config.yaml
head_dim: 64
attn_scale: 0.125
init_std_o: 0.0269
optimizer: "soap_variant"
schedule: "wsd"
decay_shape: "linear"
max_seq_len: 256
dataset: "wikipedia_en"
Each number is 500 + 40 x the weight over its row's rms, rounded and kept within 0 to 999. Layers, rows and columns count from 0. Numbers have three digits each. The size before them is the row's rms in percent of the matrix's.

# layer 8 MLP down (transposed), 320x128, rms 0.19, rows 12-48, columns 0-127
104:474504524508527496476561488432500485467523541510450556512506483560440509504479527556522528551419536521489546483551539490520499418432463572581493507567495465460479493433582518617519516563533458459475473473508480526490554556532506532556495453491483487589522546508524511498467468485431566465461527500502586501508429515466527521524450533452502472487510520516521509427484457479537414540517
105:415578551545608516543458498488478487526489554515508499461506513493473499533509520500541462585493474552505466447456491547488517519489439438491534543511476505476502411464446474485479481491501511530502509508482554557465496474546449604497438581441494488483533463460493558560469596508502483584489556525510504488566468430465576509415573504521492534522493522509507498494447481485434479523504
099:413424545497491516549516518567434471459429549508444527467488505511460452492475524527530517504483503467461470465530528485487522519449445543476527485459482519533569485486485518499527549550457564567509503527424524569497389499579391476442523471495485531590464544489510502567540503506480508520538457493513552589498508516524586524521517458512469490540465543546550515458450493488514442519486
099:533442499555461533517550498573486493437412503507557474479505495542487542479491486512499492511525466439527446586511540553504560461491442492494477461447465580552480556484478515524576422514500548495580471485488530513476559478500477481541511488511603533513484583467494480516495527534530472523488498415482472596522492527536555575505458489558467506504526429485503592500420530536525484476497
082:474559573457412548481470443485503459505476430510456452526488484529530548478490520459504506487422513478469471518474517549564517556489486523541480580475539480549588501498528520483551497506490499482500486481466524536478464534467509455470459459543477552436551520442483535477534431539498532400445504471522516589530567556464504535490430507443457470500478467548509487504530501536562417399531
099:586480463492444540464517489473566511508519474487585485480504454546445446436451463479437531427577521541467564470473485421475502517471465506509514595514504488523495536486528466493513488427446525536542426494515572488487444525498548487389472517462560526459503463601511507520479503536535517510493529485537530525458435543418535471529507492507509478483494506540428536494418488531537475535510
109:449491471515528537489478505519616537495429416491498480566472575477507500558438549508521543511515506468419482490488515522429461464489449507483473443468375526513553472422558532536448498476418504502456562500490552472453497516471579470550478502490501564509494516506530479483504526450498539489576496474508508522584504462480506550501463518478574558490408526485503555534509515508538495475524
100:518517578478500495474548417509492421480573481502526499491490483449576587459478549515471489510499449446549527537513540455472497428541528485442522466481542562493532430518509454499514552475482527466480474531608500487527472435572515454487472500507553490490503522478517496450514550521507484499525544489468415564512448574505451598480561491447492551566487506472472543501500559489495455464422
108:537496507425573486481514466457534489482512554474479480567506550444483526477528472503383490510502447506417512465546468472579441521520544523579462539483497480481517515539497492489480562455484477517506514545474587502543554412477513470527510491441505460533452443484483493489545439493437494502484573563477474473493494459517568418554540514558467533521451505451547518495418545513525424529524
099:520554452494521423482474489507507552444456601487426465455474521484430528541489576512487427539587539499525530495508560473465510533536485456437584496541510431417454408523528459479538527455493513424507488555492480486587486499494539477596509470504485489516527466510537432539469497500446455499518548504513493531486509477556479508479502557520507527503451483556508471502489450522537562540559
094:563458498524505425506582497552479548481479489518489516528469518469538475557545499468524509528545537494528556474495522530518574487521534482507461477445587440546551536512476508447522494485401486555498474479457489472399508529507500463493477487428463560507494557430490484537544553539492565515499492480549445486487455580463429500479491456569472581499528504487378468496522452453514533453492
108:468524568520489478520445526508478494529486471431452559457503518504478473548483483496504465551567493543516434507560573503454510482538584486451563415460443427544505477443518529463494454483515531518516523507502488452535492560461504520554429491483492497420548571437475446469470513499508432512466461543414478465407527467472505501462498492502468449479435419480548554551545487499505454455531
104:508464554487449518549520497488490458586477612551464489485585515503438444500523521486467488438502561524437531502469560432527473524504507466464484466547588519547527515522493471418484475491530526551462507521534467519532480509482460505495511535524540470499575543435510516501570463539553488470479484525488446505487666513500501481509512517525538516496471535408505512562491524475490574445499
111:467549483436512474489548469497511479481471515518505456524406564497460463454488494515511489482463506544492448477495516496484479479461507469441534507445485418497474532594515533415528488531445526551412552534453462522490579431510491510489486484488455451510446529511476490542488626436541542457422455488469457476556533600549506527507530483467457536522512431532503502492519535457455510513427
098:528534485494491520551468478415533487514571556532529533453556471515557618512451497469413487476480448492436525446463424486525544535508572490490538552515523510422469385496516525576537476452563490492564468497572477527519530523549571460504483521479519453482492509533487506523542487497539565467437493518504500502518485496493494530521526482449548441518546513506451532459474509516502558526401
097:492533477460528524463528479486558451538586537491502506478524467520461491551507556560556523467505540417532489540439468550531476540522481538404500483521463523376469503469525462468467555536433504509491467507572494442519494386463550540542503596495429509512540516489489457535483542469466553413531526472516569443481448500459461524446503521487547482535499487481475539462511514505477511521539
098:458454498505510570473525503495501438496521391504422494522468433458512491530533522456548496517530504555491451532477549589500476474441582555465554492512428438457513427517464514542550485505520467461559520449532480513495591556517488545419466515529486572495474511519499499440470508480529562489463506552505547409587448449562470476448493507469511488445511475521544508514532515533516533497495
113:416529443575473490505525443551488579523528482499552484459481507556522509451476525488560436503402504511436498493508539498501497523564465492543487463532414567471522500444499492538548436422500501495487443471498534460505452522445504508494457509476538467545513429442504508532496565480525546505507540488508420494525540501474497457502480479494522452421515537400408497558421518450517516533544
095:454498473449520474507531461540485523492502514506501462480462483485521501506531538470456413499500450579386467486536485507450452505466578457544501480518515524535494461499522429471451527456508478575536427494488498472449478503496371510566508460523488524543447527512546540534496537483513525546523535532574510543450460496500483451419546462450565478494496504509456537525501514554441626537459
103:554568509500487432490461524605493503539475484499523489571461528471504450469484506502459465514483521438541439453547457461486458503501487477464508477484542486508530526570506511535512523488483440533523439486587503480478476580479457457534440526483484475420472528429522483516511524473526503634482519536469515536430442530519470546487524486483458532518449491468495561602432501526562550517583
101:518508469536478463465557545553518540567516515566554413459503541459450587505495471553539497463585463447515470550463511463525492495518452469507578476478530450490464468507495428441495516518554490403512540542569477462541532596549486521543508538486533481509506515435475474510512492461488514412511406528537473525565535422531484482479529503487468444476514503519563497533506481504451562506533
105:508549459524467496485465463543472450531509425398477531508493496465523484502507485525535585570529480583453509474581514513507501483463445558460541497523446542522517474464508472488534421492499503475522488480500585458469485471623431497525481507525406570488481505470547427481399523487499465493420581514523486497544479444569511462506478467507515487465449431510523478506525509497538519517503
103:508516495505553606499570463484468578518528488485497477423532555510521448487462465486525420476515496450497440484445525557490481523452459515520480453464491473446591566505491540570495481538541570533467472434510528537492457531371417550485483542517469466489465504452521506551503512458543505519477417493436511435492558495486487506494497422475506461514489512544422534498485538461505480482527
106:426514467513491514481470430500519547522552466431404546553539553521475463425467484514527454498551433517467520392496499482519466476472534504484528563508534528441477432477488503535511486517509454504482465491488513573481556428481439551388481438503547445505454469544506494585515470436486492506566480537495532516475496534483487464480553489493495438506531454408587517501491503541468517519504
113:538524466482522474504475554502563428495573526461517481529469468491476508558489527544489539495509518507522478530488387550553558502489539518496470499500517508565498436591473540431482515526426516502531530413509584469515547526499527475490504523498565549433569503501491565526544443427484492471497502439456463514480562487489523494469465483500502490408445448485524507406479505595491558529551
095:458481446441452508508561465549523502526484525485483484573506535565483542498476467516527454495564479523524471424544553554519631497487534528451487541526479470499560506466516530526547442487475465499506529473491484539533484572498555488513505489502511507567419471551669473549549512547502431491516474531490495542528527514521475508492523420480578502531449454490533438499534497522523509452535
096:533465488498366484538467488458455449515516548432487500534468526511491445540546535465483512506535513556557478565525526475536486445540498509514535517552558408491507517522495520474453509541426539427469470469444519515495390538542520425554472486505467498518410506548565481509493482515448559528439519546534546462488493514493412545474485545486456505505452516529447564520465464537470525466516
099:486488456523563489506559530462528578483567461435496440456488435541534475503484499465478442540497434507526471489570479436485600521485493526579527509480448486530554434486496442511473497410574464477509452466491482446537532507533568470519524467544521442434493528500470454501507476520535495467533487574522475462486508475482458468508492504559454441523569455568443510437427488478460470443498
110:551429488491486412561523454463442565431508464590495502504508424476535464502530533487532467499491526427421540433500481421502493555508525507458505502505507486441506545498512489591496454518468446503530383480473460511468574546461586546532446452454540535511455580466545506544517460524434504532514513477504526491484493500498467449499526473438479530529536480535483496522504505456547492556480
106:491484572520529568531496601442472504578542501469495549480507528510479450552507514524489490573458455452439486525615459562467399486526510528518467460527471479529483554486489481569458508503524467463506527442489474503475529503547536528554443537489433471505402528549489516455433486454519521505515497485467552422540461485409541575490534569483496489484496486550476492521442469520499485511490
099:487484548541474501562478432552533551529479463474490542591463463478525479476483468481522528449474497544475534554495482484485530514549469551580561622492443507462545489494474558461465505602469480572500454525469513467415448516582471494473499466456481479524470466491542501493535493474494490496478514470589538529518459521509535493534502504458515473494479555590528489472535587505538483427417
112:520526465487528545470474495581509566525502524453527511501487556530463386522531466508449477534486520511480574583483494510484517534479433510459492487556523514557546525470596469578502444508512472486488424501484508533496506432483532496451554496511532520631497522501485396482549440485557535540521526475511533500503500497477509460512543489474549456493549521524558449568483383491481497512528
079:513482455502446548524604458414457487504463442534562553543545561471450546467545511550504496554478490479517444507490445551522500547521510512488545554497514519479509483524506471471557554564518550537495567468486452446495524462538538481483511542475504520471517582539491512509467539539497523495501472573452419501556521549463544561392516578445505527491511479416553482508577484499493474543499
103:498452524546432522490476509552456508555495510516504506494471388464505564428481573439514484531363519526531500491396526510516510482565495495477485531504438519522479503457427459462469460508436529495498535537517504435524512566513478558397493569482531447488473499464457553486506488458503498459483517490494462580459512499443533459496461522490384466511514523506452508533493513481530456472478
098:434505520559400513493558557519466520540486470514528437579538460513430518525505558546495474511553557452523471465492525522494515508475501456589468470437513518509526528427527496535536489540428472498420531437469475537482506549561482544494464502562442518531493528488512525504477473539499536520487492418470468584555506503441512460483562478476545400434531510439548485559474549481536511498529
105:545440496499480504499523519448466602473534528595524499454501495541442539496513535464533467490518476509510449502468535533471541507532557485498521483536528511518575461484503516489479477507320527464510448482513455479601484429524553472491498578400515519486487530543501530533549462490487522548524526480474488498452535476534460525569516514559466502519439421510455520546520478505442480441507
077:533509462444457497485535467541592517531428492453458523485590490504433610528517560549477479562504514485474462445543501533556533538473497459475506628496484481527479492495495459525545474528538467442488448479500487496502487490430559479536461471463475542462482456481456524515447508558493596482484482502486534593507520517444557527417493513423448471529474535501515436489496497523515472495551
# layer 8 MLP gate, 320x128, rms 0.255, rows 13-48, columns 0-127
089:561463476545410510502506605495533575443472529465447474504450462495534484514484475530546514407478564503513502509485440473561496499548491498529554447487481555494488577484570536494481431517517517552510526524536515505550562465474520386559471479512501576542516536523521534493442457516486514485518475545383532413479551496557496497543537539501537553482510508523539483452500499494475552514519
090:590502496536529527429472488535473532446496497521531435541495475466512526457548491490424518485514541431516493480534494486507540547518493443491506473458484536592479519501549448511436532470549519519532600450512460470505570541550577465484439453439530519485509535536485452460517467497494549461510492517597499494576452442468608460497522541549435473497490536460506479418432509497528505480504
099:524496481478487479491508544519455563480513600471477477497510417509474513497389517514504532434503494540494467522518539465505480502492449465534443506432514485521548523496540490422444497524439556508470437558489526536491457473478556486538447459484584457557504539576548478502479518513525534547435449499443532477513484462468401521511473526475471515477548606556489476510489576505594451520525
085:508459462506517555451448512530531565513538489571447517418413485409525470551462478478482492498475427532426443477539542511455542552545541478498529441504504498499512500440551471492495447524481477545530471483498554572492523504502527542495571431551498524455537453429537484507532432498480508483534443523535457484500513561494516569459455509475550568483481542496502479519560481529565511387520
106:517473501565480533496601478450478495556519577505491490470522536562509517497496561531484506563574547476518425496465460488542509509508460513533547474490495497485446518429487520496414485457454475480495503514527456519527523545548508529575523452548475588490502495497517477470457471619498477462397499496538497460584538474573440484532548513537535457491481493435433495515514525446437549552521
112:524417568483543530436474546463519471515521523543582519507591570484503446475485487485542523591537436502543480479477514458474459495538459485554516471515509436506439537478536513490446518451500510489427491526499466447458540477500478518509519440497439554466519454531473466455460544537463562404551513545431505496527526452454478520537532504487482418505452513607519574517506516476516529555508
105:447526523495510508526494508510445529510424541488596492515478528519546503491501495548523493434467519473512509528473508543446418518582555438509541468535550529545452498550529584448503508500456417455469535517489528558598434494548484468535477463528479487493480446471521482497477391482545533520480462534531473470510459546421529518530573501517431443513501445511424542436511538512514479474443
101:436562500515471570448504557468520529422572550475529467541544462453501532566479458525471537445458567443494581463496510484486498512529502557426519471579481466453559569488539502507472507449471381481538475523501510454537510508530472484524560484472507487507477500514514463473511484490429506525540493473466439521575439501535555472475397504555572456483570524476499506489509481505487504438477
106:539457494462522453490582512478450504534429485496473501472478468494502472520561442543548575476482582511500452469441540486557530477510609565469510454460557541531505501459472500494479497470497483419442453483520479540579467501504582532563496515493571506508438467482488527502502517498449510515433517495562532548510528504540480499499492434523444480484436516488513440537499400561418558472533
100:536500544564504529443574510471489479477470544512530525438495554510507474466512542551598429505460493494494480561547475458473496483505439484535539500463439510471469537453430500441482487466468475543377507507478446547487483515517525483532543453544469509515615558444519472467420529482542450468501507506501567460476541516490496584477485410536446491585519520532548509491514543467492509478534
104:513519410508504496481497534459440539461460548445506451477567536489522496510529544509511515525432462606480544481510472532502506572438516582507529483531563572516482507556544459477482535399449520494471456527545520497524510470584529485513470423517552435536471496507564405487389488494516529498470480508478504502477516474462472545475427514505538512489568520494430425463503531532471500483492
103:555440477487490491498498521537534492433477518568490483551455448461522509485488396528512463491499433464547514491455466426417511460536459494492511478517477504491484465494446533524520523504474535502420464480551562501484498483504527482560507549619543454508615520539474523474560515555519544549454527459471480458464552467480449479557538551550526564545479516460473481597529456525506464447497
098:502501478508561463519496508478523541466450545507510442527462477593516481525513481515522459483514550496546488421548488501499477443411556456529520503464532409577502545490491492450554481505522493528509479500497492567586506550574446410534457480489541477526471514513399505492435587503491478468450544541505505465521509481497458437565568472471495550496483465524453435453585549550509472499499
110:513456522471559569445522508455488458426527461481491457464439483528472516513479532574525516493495453510531502553536489494502550505567532502466480519511511559535477422519477519497513511447548503477449541538452563522453529419574479473526453519554480468556508526515520483502505465532424609531459504476528537484503479495467499519517435511517437481540457544421449479549428514580419403532494
098:504456457513502463466479483511502458458527547448573547528456484499465453535495509551495468477562586394525495473582427455555489517535509440497447443471453525488482506478580516537448538429420472483464485510466527524529526482528487516562476462492498477509536525497573413508461497565517441515503449509528521532572546583578466500483488528561480532565508510486485492489464507498513574532554
096:465469506503564528437579500511471553526511486508568493490553501540504555478526567524485489454488511500525532488480470492615501371513492481539501521503563479468511552490500555511516482496525495523486512557483424478457482466523575587403544380512494476506482487478456524534539457544491511474513510472442470520517452488462525576468412538448490515494470445444500552448495493555452490522510
114:521491487547501459503531508532548415526457502471553556541538467538501494466483449451468479425476434487556482516430537554591519460433506461499448500444515480552518502550486455516433484474494503532520538522514554446594564514557584480540535442499518440540530449457443483543487591546531479499504468541489479512517584493482406435509489448528503482474524469503530473445531487489467509499479
101:497531551530524451488513429518448516572462491525483493533466499495491525549498417586464530512527555416557444503505472442545499481498435478487491505454435438516569474467481479556518501522459479450567454492469435453481474543546532562515492577552558539531464514465515484483492499553510508438482465543521535560462453486455512521615445514556510505511533499449424475511516547507561540498451
103:480568531466524444498514499450478530500481507499501409544451485487452516495542377564490539516556447467499521540551501535455452473607421441442440453483547474521454502508464535455423445549528487565495562609478544456515527556469488485532519457456467501478475482439511477501510500476495526484489500533455542503489428517545484527511542488547517470544536513518490591490509519535546535515517
104:462459510512500475419444494518509502494490545526478516448461580510449509526489495438575432513488486488499436545581511472554558462536513508437547510473518461498552475535559408500417485471558531511500491485453539415538562551479523552466509525417566492542485489463546452440495492491496506489453487484464503403548440516516461483534468471506505458500564505465479483462561483512594506450520
103:511386568574433534471527550467537487521540498492470467528499545523481507453506480433465494464465554453487556559522558479495509447481550499458473434531471521423526439554462543544507543531603467504504507505466498528440491500463504544571470414540422502462542458471463503509422504506490528452479486493485559486487554488456477467486423494505498502467583561513504530494470551458509542504548
098:495500565496467432429481487555447458415481426420454521549482469472538486504566551539467483483484532529562493478411495541544493517528446466470473517468522472528490504498439526475497520516464515500456514514539520526540537514603450529516482458494508493491474500571517475498541497525460536470530506542397565490485477541497408506473418541445525474513461530479464545535553489410508540524413
111:475471558544527507540481534550477476499410467498556439424592507497493594486532524568453560480501499518492547511513481413514490508495474452550497511552500529418520519516558486591552446484452534497463483490535529472568463521497505489467497510508500480482469432491377485488506519509487473518525433501523503489498600537457455451490511486439554551448492545534459496481456488431506448459471
104:533489437572454492424523512460528443507520463522525417509444487471503454520488508491450479474485506512517532540498469451568459506510556514570532453514496486469436590454454440452471514520518483503531529482433538496516491455499547534560463528524464443534526530441510539535429509463490604485470405410494491491489462417450468509497460470479490480533551476591508574481465469457474502518529
103:448532487440443487496473538509536489517542488419402478536542561463473548535531485517432497542467437499523491447492455506557465573507431441433469505534551466521532459467482530509510559478420482549485530507425468514501432543484525483508519543462464461523487510499548486467547502470509454540502517499502575476488446567539465574574396531499511536426535501489472575542471458508481488482519
097:545418537505534462476513377509585557519498552493542510482542472441474495500554456511563587480461489483531540507541548454538496467571528512464494475523449512579445469526481501497469451466518514526577495460565468551545520545467438489500528503578556524557482549482525516512427519572474446540497440553478485523513481500520400482485481506540522488532528486522504473470508446461430482532517
105:511431459508553495465536515449493512410495562540540469477540493479490506485584487558479463512407507587515478531465497476495534533511561466540477492500545532455447464475452433517516444481482521478468469534480536535590504525578541496477442537492512464494492524545497503479448468495499467456550518436477506463516504461488460485524477457572622547503519544531487461536499609605515487491513
104:561465474467496467484516530477520495497426513385479531511543455434457506536533467528487562547486464479507401465457476505453528442525493475510525437490457492540481478512554528489487449465412565473540608519580549446418510459540510493523532507512552488451466488512539467476513428484481517545499504524550511443510474485483468518536466486514505446528515467449476600447461491538446468558552
100:476449530411479461461492477520488453456457461505478437434449516475515566483501401475469515487482586492541556532494495490445535547495462530496513485479513471458547481461528484519451539443439479458534542474566550476477531445516562494550488436443497565518468496500555551490450425565508510481457529515437508517419522532533482481534533461518467511514547410424527497509474601516510449495503
097:557460616504485551453452454498492481510470532557536587497510493497545519508520506481453522451475508524490486451502451527459571461472525515420414460538520406378497479458476472542489487477453510584456533494512627498487511498535521519524491516484504514504472524532523445487484517512478536479474540503482501448533494528448557456494506572525534483506471432500570578486506505420525521475534
107:495486497475431500483514554482531470486412477500513516558531480518554550505581427470544519476457482406518556488498432578476534498590487487477465497495434475531496602490420514538537531489504513471447524557504526558558542512514535509558505482464551447433533560551469537554398433496466515468469461549482503531588474509473488544489512435528519446524512489505485500482479518463494491484467
089:553471425437507526451600533444406489552470469503516525554524497478520549534588461520496481502547472503487471450514463508492506537493485439499506535537528579536474509480459520483499553444506536562433599451496467424485476532568475477502492468604498481491620488521514535527458552520459544474491485492540466566479520487489516461426483556503537446485528500511517436488531469468519485503516
106:489459599510507526507468563520503517436586523539520474588465538486569464470451397520519504478559471545507563525506492504525498574518482395517526493551510570500507456511536497538503499461451497513458468528544418537489463484552492500523525461496534474469547469457493491501518508572415466505492479512374476571439460465506502489457467515469497512447438449513478458476549501529511455502490
105:468520498491497512496505534504506430577545535512405491476459528441482446441532460529421447522477494400471541510560585544556416547520481439481525499470530440499540463451479522552543515471457464564417498548462503521504524537434548440506494440477543469465497531574485519539498529487538603466502443533495542520484469491492497513532524463448476542478461513515509554503523483515555551523528
101:497512518496521537464506458521518516449519516416473559548481513519482485526574415490516487438499531510499446449539535558487434488535424449541467452506526481557506493520499483488466434457589463513488561514485538509506414537526528590519507461559514492612485474508527448498416477527471543476560522474491481489614543400563455496463497505511506503474515517514472468498548511554508485556501
082:533396494549501514425512437461494469531462497460511473522470530523368517481520494464506513472428520483483430411512493511535498515466488491526513494538482437498509514513547579462431468423512533491540440425502553503540532503507422417427451519539434547527513494448488512552560521526502491409489506518437494490544454510472437522489450539496518466486459462542499468465506510506479465502558
# layer 8 MLP up, 320x128, rms 0.243, rows 13-48, columns 0-127
102:499492453418486508433503487543548502513498527504516503492530541521556546495440567475486511363588519483489561505485517507547498508462484496482471445459503441512471509522519511483521438414454378510504461517498499515419488537521532595454422494500555503474517504525491487464483492506533546430493478546520518528484538449494501499580480493484479516573502599520450513536492470537575512565526
096:515527497516401545530502482494526596460511459554489448504475458389602442483459479469472513491516564405540525485485501508544438517467560524491451473539486538501517482432543491472515477486568510536548512547554539487451487494502509545505491476556550459455491492478484502547523502531461507510464391373560498500497527527529501542544556479445488491513449489515500537508526540559485547488521
096:480532586433524521540432516448510460493521455472423469427512523493503483495528488491482526510517516565453519561481455489421475574484506479466550445509527446533542406543534482539559532443584560544471563498473492529547461522419559496469571526498542568441475457501475515512501500469504458500508502533524541427557509530519471525508491480432437525524510498485567507520535496556443476436467
089:485492433526538468507465539486587501486547470541450461485571518440422487479466529535511556470484461510527564540496518535487554493456539492469450476533410546553493600549467531480508519520505479485487465465578443455510468586485476450483537480425457540495529470504449520531528548505509494494494468518532484444491508469515565557476407512556526490453550580422501501533540475582502538511497
102:435581520524489445574484513517457465527480495547535560512470462427542509593481508473448495555497522460425436589478522534485499501480503486528451471469477518539497450489558463521433505486499588500496549537496446532518484463524578543504462532519512591568561534501442419488522529472456453437455494423537553529513487450532491548473517510469520450483439506454561472468518520484484501512525
108:536525454504520537479466533536437466527531488580493459461495452578490537439509433499510482496483487480473546473465537476573524422435431559500548468469572552481440501592476534524506530490523525412536523539506553478513574458561439437455531462524532536512505511478465386490538483466503507546514485482500574502500515524495521498424446514546517453535518476482507439484529546564542498501539
097:522488547478537501457522452428456504516521468506558518427558427548473543523503476548435514527559479508417482430540481500488543434536518471484450512510487537449519556481467552489550542504524435535449452480443450512532541521476467455528496491529524465471559547480469486490534524472506472531499519505511473433423484505570518556423539433587501494580496516498520507399454518450538433468497
102:526494494506479531525510521419469440523510484436430427508536542450472517474485540560447486535527498490483554507569519430442479437526503510445492428428552529484407461471542486526510497497472525479484531475457485542519406503424503460498500500480522548513533516560466496434473537519560526486498503465449559500501559496517470489532500528497506524476464448567496581615545530489504414458564
101:499501504471538502545553520499418442541504483543478567580504511508523589470457500496453508506430523409513472518465524457474519482554468518534494478501526497572445507504477597569480480494471546544424489466506467485536566441450524488535495555523467480495460495597586452552490501520514559456527454439504547505512529525502535503520513531457521416484568515534550567556449527481516460500464
090:520465461485510547530518528540443568519499507471464489457460518471472451522499511467454437424501470584475510471501476542432471597481487398488510531519601476544518505523488481509413469482491443503516540438536474486548473528506495533483479451569548535468507447567489540509509533529491469564437508562452445569469491519493527447520525459442504550501453554455543501488509447550594500469529
106:467503479442469435480419503566465482496505499518572564500540558440523504505428593490478460531425538522537487448511486455440567537482566552479513459445462461590496479529487568482391437453525560534478515562491514454506471513569448515446508585517442483495482488495512479530489517507524498490459511503524447530458540479510528541508488555519455555520478437471499523517466575498497467466496
115:514497478566550451487491529544508446491454486574534482473562529486608512479534455482462561442470458456582453491484466539539466454483451505519491542474489544556458550476518501517532498556434534500378473483538530432482548520403496489480496508509459554450511501490519512399503477542484516425444472466519439503445489516520460481526449466499502502496518526443577518557556485491548500486483
102:494431500557385500513618484539482506456531542500496510485502537522505567515491514497485512531433562480456443500500504525526591495445565422492507468516515421512439513475509515497576487487497491463497531486393522524558413479472531526527480478508547528517516483478490496535498489556451468569525403498485544474524509491571458564461482482398428506477542456469501515521493494490466496524515
103:448520496517545463505513485490494425519440472412506494490524502524508534532537488592527468464458465536513426518531507481502393486545422479514483535492497530453556493504538515525498409496502469508535452449590479519555565489463566500522527534496482500561476498509439605532459487506518550503530514480501499581457472491452541480464591556462487544561539471454462547469445516490502545447442
101:455493462546474467466496533527451563434512508441464505458489503557518515489495440517421526492464481603485535456463515528498550534462511465506462480435473619467476540522465485511552448427491479547466593494436538492443469526494444455543477495536499497478522457539536523518437529544508510574511511450526453535451539506465544483442466478468469490485503505601551459459507434445525444522514
097:567493466466520491468498477463430529510494479466487437560491461538467477515570479549494529520528452543504425528480400475487503443586470455511498474500573566549445488512495507522466531443409484554474557531477480453446466465464551471504453531469506516459477507513483555482476471474558440525488483471544477561499532500491575502520516522440509552585506465527395461502479560501406536507502
118:479586508559477467453547474511554557535562511494486517480449429553452549548494508570552507508467492532469520475503447506474549457594503503477494481494478446505451521442488446540501506512478549515538427531531456476528503483526489534488457532465492469544398518493552379485529490484517433450494525483530469435592559484427505516543453475548494507500472552464562502503510571495482537553468
095:561504546464466513459516510500423541488526536531537461584435566493490533532515521475463476502485477539468542497559425535502571537493496481533481520517488524504537522535482434457540504521491458476607482489540398446491428506498529472489525433571495500556477520533518471500481500449441411531450554597453475507479513489501543514502456547541498434543505530503581466440573558522494520505473
099:487548499591487448496489401531547524505449519539575546423536517556532503419502527520490427444475537487470506499486442503560547591427448475550522462576566564486513487470498540597493513459493498455507477463543501481474528507446525445476488480414512506530434558499478471485518499530468528521485515498481404491473553570493513479506544511497520560536545497527530511491453499555519536483474
098:504516528465537534529535460562507508579503522448472541467477570525507541485543377446534484478444504505482462549518502452539481488501537468471474497488510443485582533546495505516493501501576471518457490467369487525455500486504586582540511554529474501436484503498492509516484488579564515443451521488467544494521537448497487456485535481512448422488500517518463506476451551441439591549463
101:555512520501461498556506426460427531495529540473493473486522471497536510545416489505433496488441510503457475386525419473523524521477474491574481558515471472511444564512484479515464516526486578488570551536457488445571569500414496526458501499486492543518564527455516500568541520498493483541555433520485430507455488475464475512502468458491575481569559560511531490572468539476464509461460
104:543455565530479456455507552518570482562484462427547499489488447538529509484475556467515547497463535439457491460552492484514504470502521472603512478440500474460498554491506506508463485552524569431568481464497524508468523536461556475496475487473578495485517479468538486566571449463529455401590472484514481514562502514484514473527573417529459445438523534555500471548520510492550578500502
106:452461404497595439465536478451493539440508523550444470556502474505584433456532484476407502525427428515490473512541427478457575471510530511522552455454453486476493495500489527430506513438605542479581475498497476554508583443483516482478442531479508501459507483548478545545436492506500530528476489526518479533489472520495512466556479521494524491544501493486493498554570517531541524566472
107:514485494576483534508523538509588478461553462370532416455552493577488525491507533505494494516483533500517526454444494470460549479435463554494478506443429531432499513549422499450463503501432626449497523478535499439569469475525452504517448481507515544496577491557515512483461483564479494488522512460457474470507459531528484506564523484548529501479493475575564489459515511467495499449499
096:538450499487489544544452467568435482420537458466469460462544547482556515573561448480483408498443498497502542518520573488536473478505526507466555469428522523572473475500478470524470487457492470456460462479599480556529518466466554460559543526563500540515509512504483434471513537497503495481533466545470443537486512525423484411495527501501550576483534515581474498422469535511516503568520
090:508543507506530465552459499499495452493522523502573452535483534519433441469513414449503497557504545458483502505538431543458467514428526527564502475512539489492523491472567494466538549463518451505529490537463538512542440436508491449399537514545438527512522474512474517459490460502502474501458494502412527464544526517563530504481583523437587454474533484466492439434504523480447433390540
102:421586529565458432469518443507543480560441523508480490456492516421527508486487481506532444511485445519477524455513496523529530469495588452517555543450448516451474474472477515542485528476535578497528504511511587540567521492500498486553440483547456471421440510564439478442530455509507505491467428504488454485487444504410494471531467522527505493452483515484569464512419498412519504451527
105:427444491507508485479520521500398502467510495570482426600441524496564489441507481554456532518486527491512557489591466521536472484536534544557466491481504465479455548489494459499598429531491477435465507500456504501522473486489500531440520530464443498500476557466461549454488487547465518523492504408564406523465513484523410480515515493506485510495452578476505477531513493555530556495586
099:546502463531507493493530539497521527591533529482572569534440468519505418501538531523425556481510537537520483473535477506448513514439460561478546422495424492493434498495503470443503544544594522495482504496477501526440489525495403509558465530571576511472479579453470468432550516452525518471451457556511430474533528522507466601478487469566530459515476489492521477495524463473490470498472
097:409504491440511537551549510485499521464508537466503481564542599547453447544470492552495465556482490519472536511497491600470520513456458587519533545564544457477497506562564568473461434440494443552466536482574534511486572516471541483508462487525578518535503500478456439453511439484515499524421490501470558448556442496538487442488462522490488463489479484430509525452518470481504528496469
097:480489520554494457487475523489546518548501473517507404400454491502490587492538472450452441592468485436571525495629484537537476501479440462514446523462486425479527533473516522455523485548415566495440486508498580499507550527506541530463485451454550540539505496475517504436483481442468525446526461557483479447536507538503606543499486501488513501472503491524467512472492501499517505494432
101:439577472503484541511524547493508436591510471512524500553447461462413506514516508551510544471457531535526559506484568498529521498525567504495386484459526532460499510438502490502543458477500530478470526493482493501492445549512596421516539478532621498495493503458532491479456449421497545541494468520495488537577481509485533499522516506514512528442468489456549542516577418501553500588482
104:517527458499446536515505498462463527535451524508503516440455436458428438481496523469517549479529498537495516471567493543564422442470515471451520457437504459546496489455458527560507479550477564511498508372435515553499526454543485474499478488495496488486530557540474482515539472475501495516482414509509513543496483485518485531440434450457518470475469488484567450589478505635528469573535
103:479431484449551483492463509507425487432506433557523500443468496444512452502475587440511424543480424483525453483460558421517475552543537498455515466478512513438544470460475512520510499509534555454474481508500502554518536464480496487458508474473531461469499526505424541522525463518542546502499434461415581433489502513508451508512475535531545499507606468498499550544548456447494573427536
101:421528547496390484542505468454483523525533490430484543518473485560506490484528525500451550505534465439518462534507553500491498552419461581566511508439486503499464511507521523497490497508532438563441503549514453483520501534512443471466482572498548546440510431479465406499530466518477433559435431518489536584485505533475508509457379538507506462508493528549499563520465488534467527521471
083:476586439478469527518503531485583421459502491470538500453535528514503446471509527552473530432580451542545502524471535510517502504470542582561438481468466600502504557498453485491560522435517513482454477471481497463478509531538510485485567521458488513521487501468480429521489490527467519575581475466465478470537430500435495511569486534500522502509603563581490545539500572470546529521514